{
  "n_layer": 12,
  "d_model": 224,
  "n_head": 7,
  "n_kv_head": 1,
  "head_dim": 64,
  "d_mlp": 896,
  "vocab_size": 5963,
  "activation": "gelu",
  "norm": "layernorm",
  "norm_place": "post",
  "norm_eps": 1e-06,
  "positions": "learned",
  "qk_norm": false,
  "attn_scale": 0.125,
  "bias": "all",
  "tie_embeddings": true,
  "parallel_block": false,
  "extras": ["capped logits"],
  "init": "normal",
  "init_std_qkv": 0.0334,
  "init_std_o": 0.00682,
  "init_std_up": 0.0334,
  "init_std_down": 0.00682,
  "optimizer": "muon",
  "lr": 0.0021,
  "lr_mult_down": 1.5,
  "beta1": 0.95,
  "lr_head": 0.0222,
  "grad_clip": 2.0,
  "warmup_steps": 200,
  "schedule": "wsd",
  "decay_fraction": 0.834,
  "decay_shape": "linear",
  "final_lr_fraction": 0.02,
  "batch_tokens": [32768, 65536, 98304],
  "seq_len": 1024,
  "doc_mask": true,
  "train_tokens": 495500000,
  "steps": 8257,
  "dataset": "wikipedia_en"
}
Each number is 128 + 32 x the weight over its row's rms, rounded and kept within 0 to 255. Layers, rows and columns count from 0. The size above them is the row's rms in percent of the matrix's.

# layer 4 MLP up, 896x224, rms 0.056, rows 826-856, columns 112-223
size [ 88  99  92 104  98  79  93 109 108  99  87 103  95 108  99  76 104 108 109 107 105 102 113 100  87  95  91  97 100  97 106]
[[128 166 138  93 197 114  89 106 116 135 144  88 107 150 152  85 192 157  91 158  98 166 135  97  92 134 164 134 153 185  74 203  68 135 101 118 138 113 113 147 128 166 125 157 127 113 133 115 106  92 117 144 122 112  91 177 127 105 141 119  99 153 215 176 102 145 113 151 118 147 210 111  87 124 131 122 108 125 111  95 132 113 151  61  75  76 138 138 151 146 125 153 130 147  96 128  94 147 145 163 105  85 144 139  84 135 151  89 140  88 141 166]
 [168 165 131  81  86  70 161 139 182 158 158 150 137  91 135 139 113 101  80 174  88  89 173  97 131 111 142 172 177 116  88  80 105 143 152 136 168 142 131 113 136 148 166 161 152 130  58 149  72 159 119 137 115 143 165 129 124 121 101 102 127  65 104 122 135 131  69 227  97 178 105  96  81 157 101 146 120  82 112 142 145 142 196 105 102 133 158  83 154 127  82 125 138 126 131 158 142 118  87 111 102 115 136 119 109 119 149 110 143 126 161 126]
 [151 106 110 132 154 144 144 144 129 113 170 204 128 193 132 132 133 134  81 145 149 124  72 110 110 139 108 167 136 138 103 104 135  70 122 158 118 100 102 183  78 110 141 105 177 158 174 177 126 168  95 120 200 106  92 100  50 117 134  65 126 108 126 114 161  91 103 118  94 156 145 128 114  46 131 168 175 105 139 112 177 187 121 124 142 140 188 117 154 101 112 142 142  64 137 147 142  78 146 155  86 142 102 103 135 156 138 156 143 170 107 102]
 [116 153 106 130  96 105 136  84 149 122  90 101 124  94 121 144  88 123 175  93 145 110 117 152 114 156 125 170 112 167  99 141 157 159 114  51 235 169 182 112  81 141 167 130 153  95 144 140 127 108  55 166  56 104 111 156 100 175 211 119 113 138 138  91 122 140 134 165 152 147 137 138 121  93  92 138 131 139  88 174 105 146  79 119 141 146  90  80 127 162  78 115  64 139 177 107 136 146 162  99 154 116 111 102  83 155 216 116 104 183 108 113]
 [ 98 136 159  66 115 133 190 162 139  97 140 129 138 136 131 138 101 145 140 144 104 139 160 149 188  97  79 161 144 142  96 138 117 101 138 131 113 164 136 111 106  86  87 128  97 117 119 120 177 190 125  99  98 125 138 146 174 139  93 121 118 143 123 146 104 115 101 166  97 109 127 164 125 128 150 188 167  88 146 183 142 152 161  90 120 141  97 181 133 156 148  76 171 111  81  87  86 175 117 143 118 121 111 173  59 109 108  89 103 195 153 107]
 [141 136 171 181 143  80 127 109 151 134 123  70 123 135 166 117  73 192 117  72 150 177 110 123 107 129  82 185 204 132 129 131 116 163  93 103 171 133 157 119 150 176 137 156 150 144 134 167  85  86  89 128 183 113  97  94 184 150 121 101 110 181 157 147 141 102 127 104  92 156 113 139 135  91 129 133 127 183 141  86 136 104 122 124 148 154 129 142 130 131  81  81  99 139 141 168 159  84 142 131 107 179  91 153 191 140 123  96  77 142 117 114]
 [109 154 139 137 105 172 109 123 106 120 147 104 121 160  84 159 144  65 185 170 177 105 158 148 192 154 184  97 152 101 113 144 140 148 128  29 158 103 125 146  64 144 163  61 148 110 188 170  88 182 128 110 104 172 147  65  65 154 117 106  83 136 165 168 136  95 155 119 151 132 115 146 138 175  96 121 150 148 139 129 140 110  81  69  87  79 156  99 130  96 109 147 175 129  90 134 154 101 141 163 125 180 119 121  79 115 122 139  81 167  40 165]
 [120 159 138 142 160 127 113 134 114 126 160 205 175 134 112 102 122 156 153  71 125 156 148  99 136 160 164 112 103 158 110 192 149 100  92 163 141 115 131  85 118 126  42 139 145 181 130  78  71 107 120 151  94 109 142 122 133 104 197 141 143  94 117 101 103  98 117  79 127 161 129 114 102 180 178 128  42 148  94 127  84 123 132 155 114 121 141  82 204 125 106  84 171 144 170  94 122 176 191 100 128  59 106  99 132 106 176 147 149  60 138 134]
 [115 172 143 124 142 129 104 152 176 155 157  93 105 127 130 101 136  95 141 167  95  49 145  82 149  96 177 150  87 155 138 112 121 201 143 139 160 188 115 155 120 172 119 126 125  46  68 140 216  68 101 130 141 186  94 107 164 105 100 125 144  77 151 149 124 123 121 143  85 139 115 129 133 148 160 148 170 144 143 142 144 107 144 142 146 124  89 159  93 158 141 175 113 133  79 119 137 167 157 141 105 139  80 103 145  87  74 186 131 153  92  80]
 [140  63 135 161 151 100 136 105 141 125  84 134 124 122 180 189  80 176 145 139 144 125 134 114 178 126 106 139 121 111 160 124 104 167 160 164 133 182 140  35 130 167  56 119  97 186 101  90 130 127 187 105 133 153  78  94 102 119 181 115 154 125 126 170  96  87 159 117 139  72 139 144 112  80 141 170 150  64 124 134  82 140 157 142 110  83 149  90 109 170 110 121 202 151 108 109 119 122 124 143  58 137  83 137  86 128 115 164 128  76 143 131]
 [144 177 122 148  86 124 168 153 115 147 222 110 121 123 131 128 135 133 157 210 178  90 148 144 127  71 144 108 139 125 127 127 117 126  99 119 130 155 102  94  86  97 115 140  74  84 113 114 161  97 187 100 133 141 114 192 112 134 155 126 147  77 132 130 114 142 120 130 146  84 151  96 197 147 132 147 115 191 143 107 133 113 140  93 123 147  96 138 129 106 209  77 158 131 126 176 152 179 166 103 128 112 104 122 144  70 133 116 141 111 165 123]
 [161 143 163 175 170 152 192 150 120 111 118 154 127  93 114 193 177 130 155 121 141 121 151 103 108 145 110 140 146 127 136 110  87 168  80 107 150 136  73 112 118 150 148 154 168 151 146 108 133 129 153  67 114 112  93 153  99  83  89 126 154 136 136 108 128 155 135 164 100 134 129 151 120  79 136 132 116 167 120 170 101 134 107 103 115  99 116 131 105 217 152 160 167  51 121  83 179 152  84 126 100 155 119 163 125 159  89 111 105 134 152  76]
 [101 149 143  94  95 120  92 132 116  70 112  99  84 140 103 115 104 103 109 163 210  68  95 107 102 116 149 116 120 139 131 163 195 144 142 118 135 140 125 151 126 137 161 135 114 144 136 199 156  95 134 166 141 215 137  91 128 170 145  82 185 131 165 172 177  52 122 145 155  78 153 143 100 131 119 135 102 123 116 131 127 143 116 115 146 145 144 121 203 156 138 163  95 154 164 137 133 115 134 162 122 160 160 125 163 151 159 105 163 139 140  87]
 [ 76 150 172 171 154 155 168 152 153 164 146 134 178 164  96 135  99 144 114 158 102 102 131 169  78 129 176 140 183 171  80 121 169 101 115 130  91  78 135 181 121 157 150 165 141 171 167 124  76 118 104  81 171 133 135 110 127 142 123 108 110  44 145 125 126 146 115 125 128 108 126 137 139 164 159 117  99 167 149  89  94 129  96  75 152  55 105 163 106 124 113 148 136 154 176  65 154 173 144 173 122 113 153 143 148 129 156 134  96 175 132 143]
 [139  85 164  73 112 193 185 203 126 108  63 114 145 132 136 135 149 149  95 159 140 167 124  77 192 122 152 133 135  99 127  80 116 167 157 128 113  98 162  57 101 105 166 149 128 104  78 106 128 104 147 136 113 148 128  75 110 199 128 120  90 105 130 144  95 159 130  90 186 137 105  77 157 134 167 137 158 123 118 123  97  81 109 169 115 156 115 122 121 100 118 153 149 147  89 126 124  70 138 110 118  54 155 160 166 180 122  73 121 117 129 116]
 [119 131 103 116 118 100 136  86 131 150 114 109  78  79 181 179 139 165 122 217 187 138 202 149 196  70 106 135 130 146 132 117 153 125 160  63 149 149 109 101 173 102  96 158 191 139 114 124 132 150  84 119 123 134 177 179 154 165 161 152 126  80 132 175 168 140 149 152 145 163 134  99  81 116 176 190 119 146 139 124 172 127 134 167 135 157 134  93 177 100  39 159 128 133 158 134  92  91  80 128  96 139 133 107  69  81 109 109 135 184 135 128]
 [113 137 164 222 191 139  79 119 157 121 124 112 162 105 114 134 137  62 176 172 121  44 134  95 158 122 147 160 119  97  78 120 103  59 148 156 187 107 192  76 108 116 183 135 176  93 124  99  85  82 143 174 133  96 172 117 153 164 171 141 130 130  88 121 165 138 111 114 137  49 165 154 107 160 173  98  66 162 113 127 110 201  73 124 120  81 115 158 153 140 107  83 202 106 152 129 145  78 136 152 202 109 105  93 134 149 122 129  95 146 111 122]
 [136 148 116 133 126 167 154 171 103 199 127  96 166  98  95 170 123 125 140 116 115 107  44 112 168 166  96 150 115 121 145 121 116 137 162 121 132  74 110  48 137 117 173 120 179  58 129 140 130 164 115 144  69 197 168 161 150  89 132 127  91 106 147 162 125 127 165 139  84 118 136 103 104 124 152 120 173 131 102  84 187 142 142 126 169 153 137 104 128  59  96 112  92 102 109 101  60 126 118 133 145 136 158 127  56 154 160 129 183 154 118 137]
 [142 117 135 117 130 173  76 111  78  91 152  96 110 157 121 109 125  72 129 147 125 137  80 131  70 126 140 145 160 136 170 157 180 145 181  88 114 169 198 159  39 138  78 103 142 121 149 123 122 121 191  74  59 176 103  90 166 162 181 141 117 142 171 118 148 183 117 154 205  95 115 100 138 107 162 106 153 120  78 169 115 104 163 106 148 149 127 110 141  63 188  97 168 137 126 175 174 164 127 112 125 131 109  96  94  72  58 141 109  85  98 136]
 [131 138 114  99 128 138 126 116  83 151 135 194 128  93 113 135 137  81  67 170 158  76 152  58 113 155  86 149 139  98  99 173 143 127  85 124  91 144 156 158  81 104 134 110 118 128  69 141 168 142 103 157  96 135 150 158 153  87 137 116 174 129 156 118 132 113 111 148 140 161 156 113 165 108 170 132 155  75 142 149 116 151  96 174 126 117 124 171 191  59  60 162 179 115 144 153 111 141 101  83  44  89 143 108  88  89 164  98  94 184 131 125]
 [158 122 133 110 106  79 104 169 112 115 119  87  87 200 116 116 175 113 133 128 157 111 154  77 138 182 171 110  82 176  75  85 115 107 150 189 126 177 131 172 116 132  69  69 141 131 136 126 161 149 131 120 142 133 108  62 123 108 210 143 180 164 141 101 114 126 162 157 107 169 126 154 110  86 156 120 157 111 173 128 139  87 147 166 153 156 110 150 158 157 110 103 102 115 103 127 152 150 156 173 133 139 124 138 118 105 133  66 116 159  83 146]
 [168 151 102 135 142 127  76 146 155 136 145 149 145 125 155 163 111 155 153 135  82 150 140 175  99 134 114 149 167 114 104 117 127 143 109 101 135 145 179 156 131 146 131  33 194  89 199 152 113 131 154 169 121 157 121  97 135 150 172 184  55 103 185 223 112 154 132 140 146 114 156 109 114 180 130 101 182 171 124 128  96 104 149  79 158 112  81 177 138  73  88  66 159 152  92 102  83 101 143 101  97  68 126 112 107 139  80  82 176 144 105 110]
 [166 116 117 141 124 156 136  39 147  80  68  96 128 118 157 109 100 102 151 116 107 152 156 135 166 107 167 161  95 207 126 116 105 166 119 140 169 164 112 138  95 143 105  86  90 141 162 124 127 136 152 109 163 156 142 138 147 189 115  95 134 125  59 214 141 136 145 124  94 122 131 129  58 158 154 136 172 140 147 125 144  96 123 108 145  73 148 110  94 125 125 126  71 114  94 122 100 186 181 100  97 113 160 154 156 169 150 119 163  92 157 137]
 [156  93 169 113 121 120 121 159  32 133 157 152 163 152  98  93 100 214 138 127 103 221 141 149 138 154 149 128 156  88 122  86 101 122  85 169 144 122 124 124 113 170 178 190 111 110 121 139 170 160 126 141  98 162 172 143  94 128 153 116 134 117 140 151 175 154 152  97 153 125 156 120 152 158 167 141 117 100 157 125 120  74 177  86 130 135  92  79 118 110  84 128 148 130 160 120  45 165 129  62 174  29 108 129 163  81 116  85 168 139 144 136]
 [132 130 127 146  94 172 160  57 164 134 163  91 103 145 135 159 176 144 113 151 152  87 126 121 119 206 163  70 112 163 138  69 119 124 143 150 138 144 171 114 129 112 137 116 163 140  16 128  95 169 139 142 135  88 151 107 125 139 135  61 127 117 130 113 119 139 105 105 167  99 143 170 130 139 158 149 141 134 179  89 180 134  89  77 102 106 161 119 116 106 116 123 160 159 136 170 109 106  74 115  75 147 108 113 124 112 106 116 122 108 130 108]
 [140 150 154 125 121 183 208 109 152 122  94 143  35 165 100  86 144  74  79 164 107 128 104 114  92 168 107 142 179  97  63 162  90 138 108 168  90 137 121 125 105 149 151 117  90 100 192 120 137 150 116  86 177 110 125 104 131 136 131 106 152 147 155 174 126 134  86 139 102 123 194 166 112  91 217 115 169  50 160 118 160  90 126 142  59  93 120 135 120 140 111 130 129 133 177 107 147  90 143 164  99 136 167 127 117 118 111 126 112 190 157 134]
 [144 117 149 163 152 146 113 116  94 120  86 184  75 113 136 150 173 162  51 132 145 145 161 107 187 132 195 138 119 101 148 162 159 121 137 112 127 145 136 112 128 166 142 103 105 123 105 168 137  97  90 124 185 177  80 184 100 148  97  89  96 112 223 159 168 131 127  93 196 141 116 156  95  65 111 164  49 122 129 145 154 129 154 117 150 143  69 144 173 129 126 121 134 138 137 130 178  91  86 102 123 141 140 137 192 138 118  90 105  76 177  36]
 [115 134 102  95 103 149 131 113 167  96 171  61  79  86 142 153 119 123 112 191 142 105 157 106 121 121 155 109 112  60 133  94 151 116 164 153 166 150  80 129 120 115 189 134 135  60 144 110 136  96 159  92 162 146 159 116 155 134 166 109 172 137 133 150 161 148  27 206 163 139 131 138 104  91 126  61 101 171 105 110 157 101 115 191 164 129 169 108 131 164 142 120 178 151  89 135 180 188 168 144 112 136 156 112  78  86 114  86 137 158 180  67]
 [ 51 102 129 132  60 146 106 149 125 172  85  78  60  83 139 140 116 106 113 154 118 204 124  98 141 153 117 167 139 119 123 177 129 131 105  91 136  92 101 149 116  82 164 119 203 140 128 166 202 108  91 161  72 117 134  89 141 116  39 158  99  91 180 121 130 125  77 161 146 136 141 116  91 102  92 111 138  89  90 156 137 109 119 108 137 150 175 111 174 135  58 204  98 165 104 144  78 103 115  94 175 202 101  66 115 139 138 112 169 164  73 129]
 [105 164  76 193 107 110 159 153 106 144 102  87 150  99 148 158 117  77 108  63 114 134 109 144 144  85 131 184 134 158  96 125 103 130  65 123 134 174 160 136 147 102 159 106 108 175 155 169 146  97 101 179 110 150 141 180 200 146 118 150  65 160  83  85  41 108 124 112 119 131 130 114 131 183 124 120  93  87  70  95  81 132  91 133 131 183 163 112 160  98 131 109 157  99 134 131 133 155 179 130 107 145 167 185 176 167 159 111 183  61 154 118]
 [155 116 154  59 166 124 136 182 178 119 130 168 150 180 149 147  89  57 140 141 185  95 177 102  85  76 118 130  59 178 138 147  78  88  73 118 148 112 230 149  92 158 139 171 158 144  76  67 157 130 148  99 154 131 120 139  97 106 167 178 155 118 112 105 102 183 120 109 118 148 175  80 110 108 117 145 152 129 155 145 100 132 136 116 155 147 107 110 125  94 131 145 153 208 156 155 103 132 141 106 110 103  94 120 125 195 109  64 101 125 185 147]]
# layer 4 MLP down (transposed), 896x224, rms 0.0358, rows 826-856, columns 112-223
size [ 81 110  91 105 107  67  89 111 112 104  75  96  99 109  94  76 106 110 113 110 102 105 118 103  90 100  84  99  93 106 102]
[[ 74  92 137 124 116 116 114  62 120 119 107 128  95 143 149 130 154  89 124 149 170 136 105 125 229 105 124  68  97  91 137 147 178 149 182  38 123 120 159 128 145  94  94 121 102 139 167 197  74 108 142 154 126 102 103  87 109 190 167 138 118 125 107 162 131 125 105 150 135 145  76 101 112 174 151 146 102  64  76 150  79 156 156 177 173 116 133 131 128 108  95  84 122 108  60  86 157 131 155 116 141 167 132 118 146 104 142 131  76 127 142 128]
 [155 141 132 121 101 128 137  78 143  68 124 151 155 154 122 112 132 130 150 113 104  50  62 155 111 157 135 140 141 113 144 166 152 202 120 139  81 103 105 129 137 109 147 122 177 156 107 187 107 197  48 130 157 152 145 174 176 189 146  96 152 169 145 124 101  98 169 137 105 145 121 157 117 171 155 168 120 118 121 107 148  74 132 101 168 124 139 153  99 129 147 117 106 144 124  74  99  78 112  98 106  85  85 115 110 164  86 163 138 145 124 131]
 [ 39 137 196 133  93  71  89  92 130 152 153 101  91 104 135 110 112  95 123  98 159 116 124 186 134  96 146 144 167  98 186 157 126 117 146 107 155  58 107 120  91 120 138 122 163 118 102 136 103  69 164 117 109 132 152 159  71 120 146 124 133 183 184 124  86 156 119 151 148 112 140 130  91 132 136 139 105 149 138 124 148 183 132 165  85 195  74 110 134 101 127 100 184 176 125 170 115 136 145 170 126 159  96 112 203 121 138 105 124 189 158 162]
 [165 135 109 167 164  80 101 117  86 119  98 163 115 143 133 116 120 110 156  88 114 162 158 120  91 211 114 146 118 127 144 119 110 151 120  89 143 137  84  35 162 155 143 130 177 116 154 106 137 179 162 159 146  97 140 110 133  64  86 134 108  92 117 159 146 144 137 135 111 114 131  94 105 159 183 195 121 164  97 144 100  89 157 200  96 140 143 125 120 152 168  50 112 137 150 143 122 159 101 173  87  90 110 134 103  61  49 140 166  79 115 137]
 [147 159 161 118 129 154 114 149  98 173 139 135 122 145 132 123 152 136 115 159 105 151 126  92  64 109 160 164 100 112 128 103 118 129 135 101 126 126 113 182 142 140 155 114 154 132 148 154 112  84 108 146 169  92 111 152 108  95 117 105 125 144 102 119  55 145 100 148 110 228 113  78 135 127 161 134 103 109 152 142 108 140  52 151 117 140 193 119 168 157 103 141 111 121 155 191 143 151  63 134 124 186 138 122 135 173  72 118 109 132  94 134]
 [199 154 156  75  66  97 165 120 149 130 159 165 103 103 142 138 123 103 157 135  89 175 168 164 136 125 127 131 122 122 117 150 117 110 155  68 156 129 119 119 165 109  83  90 164 105 185 115  83 142 141 113 119 142 140 117 193 158 116 176 142 163 141 136 110 128  99 160 163  58 127 183 128 102 100  86 103 127  83 134  87 119 159  80 176 129  71 190 122  37 140 109 154 109 153 176 138 121 107 123 140 122 145 116  95 106 128 141  37 122 146 163]
 [152  63 135 128 142  98 108 171 212 111 173  97 140 105 126 173 132  74 157  83  98 134  98 154 112 135  67 115 111 134 106 168 123 141 131 132 162 151 129 114 111 117  70  82 170 122 154 102  87 132 150 149 150 191 150 120 121 113 123  98  62 131 162 131 165 103 105 123 126 144 152 121 131 133 177 107  61 128 104 116 150 135 104  67 135  81  96  76 164 146 151 106 140  98 145  95 118 114 187  61 153 160 149 125 123 142 144 196 176 193 177 188]
 [135 170 114  95 158  84 204 136  96 149 123 182 115 144 103 140  73 115 100 210 146 181 157 113 147  88  96 160 133 165 126 112 129 106  94  97 104 124 120 138 135 114  93 100 170 164 133 155 131 134 118 170 119 100  99 125 123 133 102 174 120 122 107 148  88 151  82  83 164 171  84 118 144 160 143 102 131 136 141 102 115  86 184 134 132  99  89 155 151 103 123 118 126 113 182  98 104 132 137 122 122  78 152 165  71  92 199  88  60 149 111 119]
 [147 113 168 124 196 159 113 163 106 106 155  64 104 154 123 165 149  68 167 100 157 124 113 140 176 138 133 161 128 145 120 166 127 161 122 190 152  98 143  96 122 132 137 131 105 108 145 165 149 118  99 194 166 119 122  63 121 100 184  91  67  94  74 111 137 100 164 149 128 190 146 133 150  68 118 129 147 195  59 151 100 130 121 147 147 115 109  92 165 146 156 163 158 112 159  87  99  94 116 100 102 143 162 178  90 215 158  80  86 106 181 102]
 [127  80 106 118 147 142 136 123 130 153 117 160 149 120  96  97 117  86 170 124 190 153 108 114 107 137 174 137 153 115 157  81 145  80 112  95 150 131 153 138  99  68 163 121 152 161 132 120 138 117 137  95 192  89 133 199 174 156  89 163 154 149 119 171 192 166  55 224 128 112 113 116 144 154 160 169  86  77 174 150 100 180  76 100 158 165 152  84  89 131 119 108 109 160 137 141 146 188 128 112 177 101  99 135 144 135 107 156 141  98 124 136]
 [ 94 122 155 128 174 156 107  97  99  81 130 139 140 164 128  97 136 137  88   0 118 115 104 127 128 101 111 119 125 108 160 132 109 111 112  91 141  95  97 172 135 152 198 119 130 123 129 161  96 128 109 169 175 136 160  66  68 110 108 153 133 201 115 178 125  66  83 126 151 170  76 189  63 164 126  81  98 106 123 134 126  93  89 173  83 106 112 109 143 125 101 139 132 114 123  97 128  81 106 113  96  88 174 167 124 182 102 109  86 139 156 104]
 [127 188 133 129 137 103 107  93 146 130  98 105  79 141 117  84 167 179 145  79  85 109  88 137 123  40 195  94 111 108  85 116  98 103 238 133 134 141 140 139 144 111 184 110  88 115 165  74  94 135  98 126 140 131 149 134 183 154 157 133 115  89 107 163 144 118  94 101 131  95 129 163 127 123  49 106 127 138 119 138 138 165 141 183 119 133 152 103 110  79 135  89 192 104  99 103 116 157 150  86 177 118 124 120 111 160 116  73 137 106 164 189]
 [147 175 164  99 125 100 118 151 116 121   3 120 160  88 164  98 165  78 125  92 100 121 113 117  69 120 123 182 136 125 115 139 194 123 105 137 131 114  83 166 133 129 138 151 141  99 148 126 192  64 174 155  92 117 119 112 105 128  93  63 130 131 144 189  98  80 181 123 197 120 124 114 140 115 125 135  60 155 106 183 106  88 108  93 113 150 158  84 150 156 156 120  88 122 180 163 151 106 119 151 157 135 128  36 156 146 150 114 167 146  72 123]
 [119 118 116 126  82 131 122 132 124 127  82 162 154 139 167 158  94 129  79 108 114 107 154 113 163 111 125  81 117  60 137 129 162 150 141  93 139 138 146 119 135  76 157 108 104 103 146 125 135  97 184 100 112 129 131 122 161 127  78 138 141 158  86 153 128  98 148 172  60 152 119 131 151 152 129 111 156  92 160 178 113 138 165 175 143 144 116  70 121 136 188 115 165  80  55 134 154 130  80 155 162  49 154 141 105 127 107 164 114 121 117 140]
 [120  83 129 114 127  88 123 143 165 100 110 132 159 124 153 188 137  90 119 118 119 114 147 127  86 131 150 124 137 121 102 194 147 121 109 133 144 218 109 113 126 135  88 171 182 150 117 147  72 116  94 138 177 103 132 145 110 132 156 148 206 196 120  97 192 135 163  84 164 130 129 141 121 147 128  57 142 170 147 142 167 117  92  54 163 156 115 141 148 155 165 147  60 110 122 127 165 114 144 138 104 133 102 159 121 159 132 134 167 114 144 106]
 [131 167 123 140  70 128 176 120 123 152 167 154 176 124 139  65 116 112 101 134 105 136  77 112  62 172 143 122 111 118  90 163 127 147 113 142 116  92 173 163 140  80 144 121 155 124 133 118 125 142 134 122 166 126  66 160 114 112 154  91 160  97  80 110 133 163 144 107 160  70 124  58 138 125 137 107 140 104  81  61 144 107 186  29 102 190 137 144  69  69 161 116  76 132 140 165 176 134 157 173 142 126 186 155 158 153 134  74  76  65 149 147]
 [152  83 123 157 150 130  84 124 175 155 148 127 117 149 100 132 108 122  96 103 188 115 124 173 172 135  89 164 181 127  46 122 160 128  91 113 119  79 172  59 139 136 141 130  59  83 151 118  96 100 130 134 156  97  94 173 141 115  91 152 116 166 103 130 155 135 100 106 151 187 135 132 210 163 187 174 168 111 131 154  90 143 120 168 101 133 145 179 140 138 117 118 163 109 117 166  92 158 170 164 171 100 158 141  69  67 172 131  90 155 113  90]
 [ 97 172 102 128  88  96 169 199 107 104  43 197 186 113  57 137 180 113 154 198 127  74 130  72  99 167 196 147  92  84 136 143 149 107 124 144 122 144 223  71 149 122 193 141 155 147 170 128 151 153  99 116 100 118 116 162 139 110 118 160  63  82 142 136 111 118 140 147 107 133 112 108 184 153 140 116 139 120 122 112 114 160 124 113 122 171 166 137  70 155 150 129 108  99 110  80  89 126 182 150 137 142 161 152 153 147 138 126 163  77 154 170]
 [118 151 105 167 132  59 104 104 128 152 168 118  95 142  90 148 167  90  86 142 156  65 198 105 114 103 113 108 163 103  70 157 144 129 155 115 190 146 153 120  85 140  50 160 103  73  89 111  88 174 138 127 169  60 137 150 156 117 188 146 106 104 159 114 107 154 144 148 147 164  86 126 165 122  89 146 158  76 139 117 129  74 186 181 155 150 113 152 129 115 150 134 155  57 194 121 107 114  97 119 125 158 116 188  96 152 125 138  89 118 153  94]
 [116 160 108 109 136  99  98 163 161 167 165 143 143 156 164 128 182 130  62 140 120  87 170 104 105  72 147 165 181  80 104 206 157 145  29 179  84  94  92 197  93 123 125 135  49 234 150 135  99 129 125 143 204 135  92 175  91 143 147 146 156 175 102  99 103 140  89  95 133 120 104 123 164 115 147  83 141 139 169 114 155 133 124 132 152  91 158 130 105  94 145 164  92  75 131 103 193 111 173 131  82 132 174 136 135  76 108 112 101 106 116 130]
 [150 104 118 126  90 113 125  96 118 115  85  92  95 197 101 126 178 117  98 149 124  96 117 122 135  87 118 137 130 191 152 167 117 121 114 115 143 107  94 109  95 166  98 180 158 125 173 102 114  80  98 152 117  76 130 103 146  91 160 171 121 104 134 155 103 102 112 101 149 134 161 112  95  80 138 178 163 118 146  90  94 102 122 100 124 179 106 136 173 128 105 147 204 137 126  96 159 106 146 168 132 125 137 139 137 160  70  80 126 101 131 159]
 [179 136  96 105 111 103 174  96 174 108 123 129 132 137  91 134 140 117 111 158 141 148  91  94 160 131  80 119 145 140 137 113 164 157 189 128  98 157 110 134 128 110 136 180 172 157 124 174 130  41 137  86 132 114  81 115  95 165  88 120 133 133  99 151 136 189 180  82 150 148  92 145 169 171 133 144 144 165  74 154 119  92 147  83 146 111 167 110 191 135 123 120  69  95 120 102  64  77 113 181 148 184 140  83 106  95  84  90  79  83 124 132]
 [130 141 101 131 157 153 106 144 142 145 135 119 120 102 116  48 147 113 157 124  59 165 137  87  94 130 107 108  98 148 112  73  97 160 136 116 119 174 134 153  80 149  77 133 150  71  73 162 110 178  94 172 164 158 132 163 152 123 142  81 122  86 100  98 119 150 131 196 103 143 151  99 119  65 130 217 124  70 119 149  94 119 114 155 109  89 165 126 145 124  86  95 156 136 158  89 198 126  83 101 109  93 110 170 116 136  84 161 154 149  99 155]
 [116 126 119 172  94 108 126 179 150 149 117 107  71 149 161 130 178 146 127 154 119 103  86 125 158  92 163 113 137 114 116 145 104 172 113 103  91 135 137 194 174  85 103 165  87 131  95 156 157  96 168 110 201 166 146 145  63  86  74 121 118 153  99 119 110 137  79 194  83 154 104  70 144  97 155 148  54 117 123 182  44 154 115 177 170 180 121 186 148 127 143 116 118 106 140 131 105 114 118 113 109 162 130 140 116 132 151 165 162 116 145 120]
 [ 83  66  83 107 143 157  95 100 144 167 129 114 186 140 128  94  91 189  68 110  93 136 108 158 130 105 102 136 129 124 108 174  91 101 123  98 174  57  93 159 137  96 184 155 116 104 133 117 158 151 116 116 124 135 150 119  65  67 128  91 179 116 166  83 112 158 129  77 183  99 150  78 174 124 112 120  73  98  80 129  99 116 126 167 134  90 166 179 125 159  97 113 141 161 157 105 146 184 163 147 131 129 104 164 130 143  93  84 168 164 191 114]
 [148 154  89 119 143 145 157 117 102 145 136  92 108  99 181 143 164 128 145 124 160 125 170 134  98  98 167 120 103 143 156  93  87 122 128 156  53 143 137 162 158 173 153 103 113 132 132 167  97 131 115 156 128  86 124 136  82 197 109 114 143 125 110 100 178 124 100 205 167 149 139 150 117  74 107  82 120 143 134 176  99 140 211  97 118 126 151  92 133 122  86 152 107 170 129 120 174 161 120  86 140 128 156 110 194 123  98 170 150  96 168 124]
 [112 133  90 139 183 159  74 129 137 165 118  92 130  74  75  57 184 141 115  80 113 135 125  87 173 117 144 115 169 118 167 102 122 150 107 144 147 130 118  67 157 128  96 134 159 117 157 118 168 118 185 133  97 154 175 119 110 142 102 149 124 106  74 139 157 136 165 199 149  91  78 139 120 146 134  85 132 163 155 118  91 127 145 163 169 103 133 123 133 146  66 100 126 124 155 134 154 120 124 117 160 134 159 150 119  93 103 153 152 173 108 136]
 [154 124 151 138 180 105 102 129 111  86 159  94 198 119 177 216  65 139 129 103 135 129 172 135 143 132 133 152 110 158 112 151  75 114 137  96 135 208 157 130 156 147 109 122 153 170 156 146 126 135 123  87 196 104 109 175  96 111 139  84 145 126 186 126 101 140 182 142 186 120  94 148 137 107  82 100 141  69 143 189 160  98 154 117 140 108 108 173 103 119 100 113 165 140 120  84  84 196 117 122 170 143  99 151 107 135  87 136 122 155 123  90]
 [146 124  89 121 153 102 166 145 151 103  83 121 107 121 128 116 152 109 124 168 143 122 149 132 135 145 158 125 124  57 180 203 145 161 137  67 132  68  80  81 132 139 116 102 165 107 164  91 104 143 158 116 122 117 176 110 184 162 141 138 153 175 100 161 144 148 125 169  81 151 158 161  78 117  90 106 162 117  85 116 150 141 123 132 132 154  96 170 177 209 162  63 135 114 152 115 106 151 105 150  70 148 100 133  39  72 129 109 116 148 170 122]
 [ 90  97  82 178 141 139 151 149 125 166 140 135 123  86 104 123  97  87 122  13 159 122 132 128 130 139  70 132 109 149  90 179 101 106 139  94 146 120  92 155 192 147 155 154  81 171 134 138 156 130 113 113 103 218 129 171 159 155 106 153 158 123 118 113 100 159 131 173 104 117 151 117 117 153 175 133 108 138 180 177  85 173 123 107 120 121 149 126 194 169 136 124  95 142 131 140 179  97 165 118 159 140 120 151 189 131 127 110 168  70 147 140]
 [118  94 104 128 127 109 115 134 189 181 146 147  96 177 125  78 153 167 119  89  83 159 117 151 108 108  99 186 144 132 210 175 118 124 182 107 111 142 126 118 129 135 104 156 165 100 114 104 207 204 153 182 172 118 111  76 118 113 106 179 136 116 120 158 134  86  76 161 129 129 106 125  77 131 111  98  65 170 134 126 106 167  73  94 121 124 155  92 128  97 170 145  63 155 104 122 136  94  98 147 107 137 112 122  95  57 146 144 101 218 115 169]]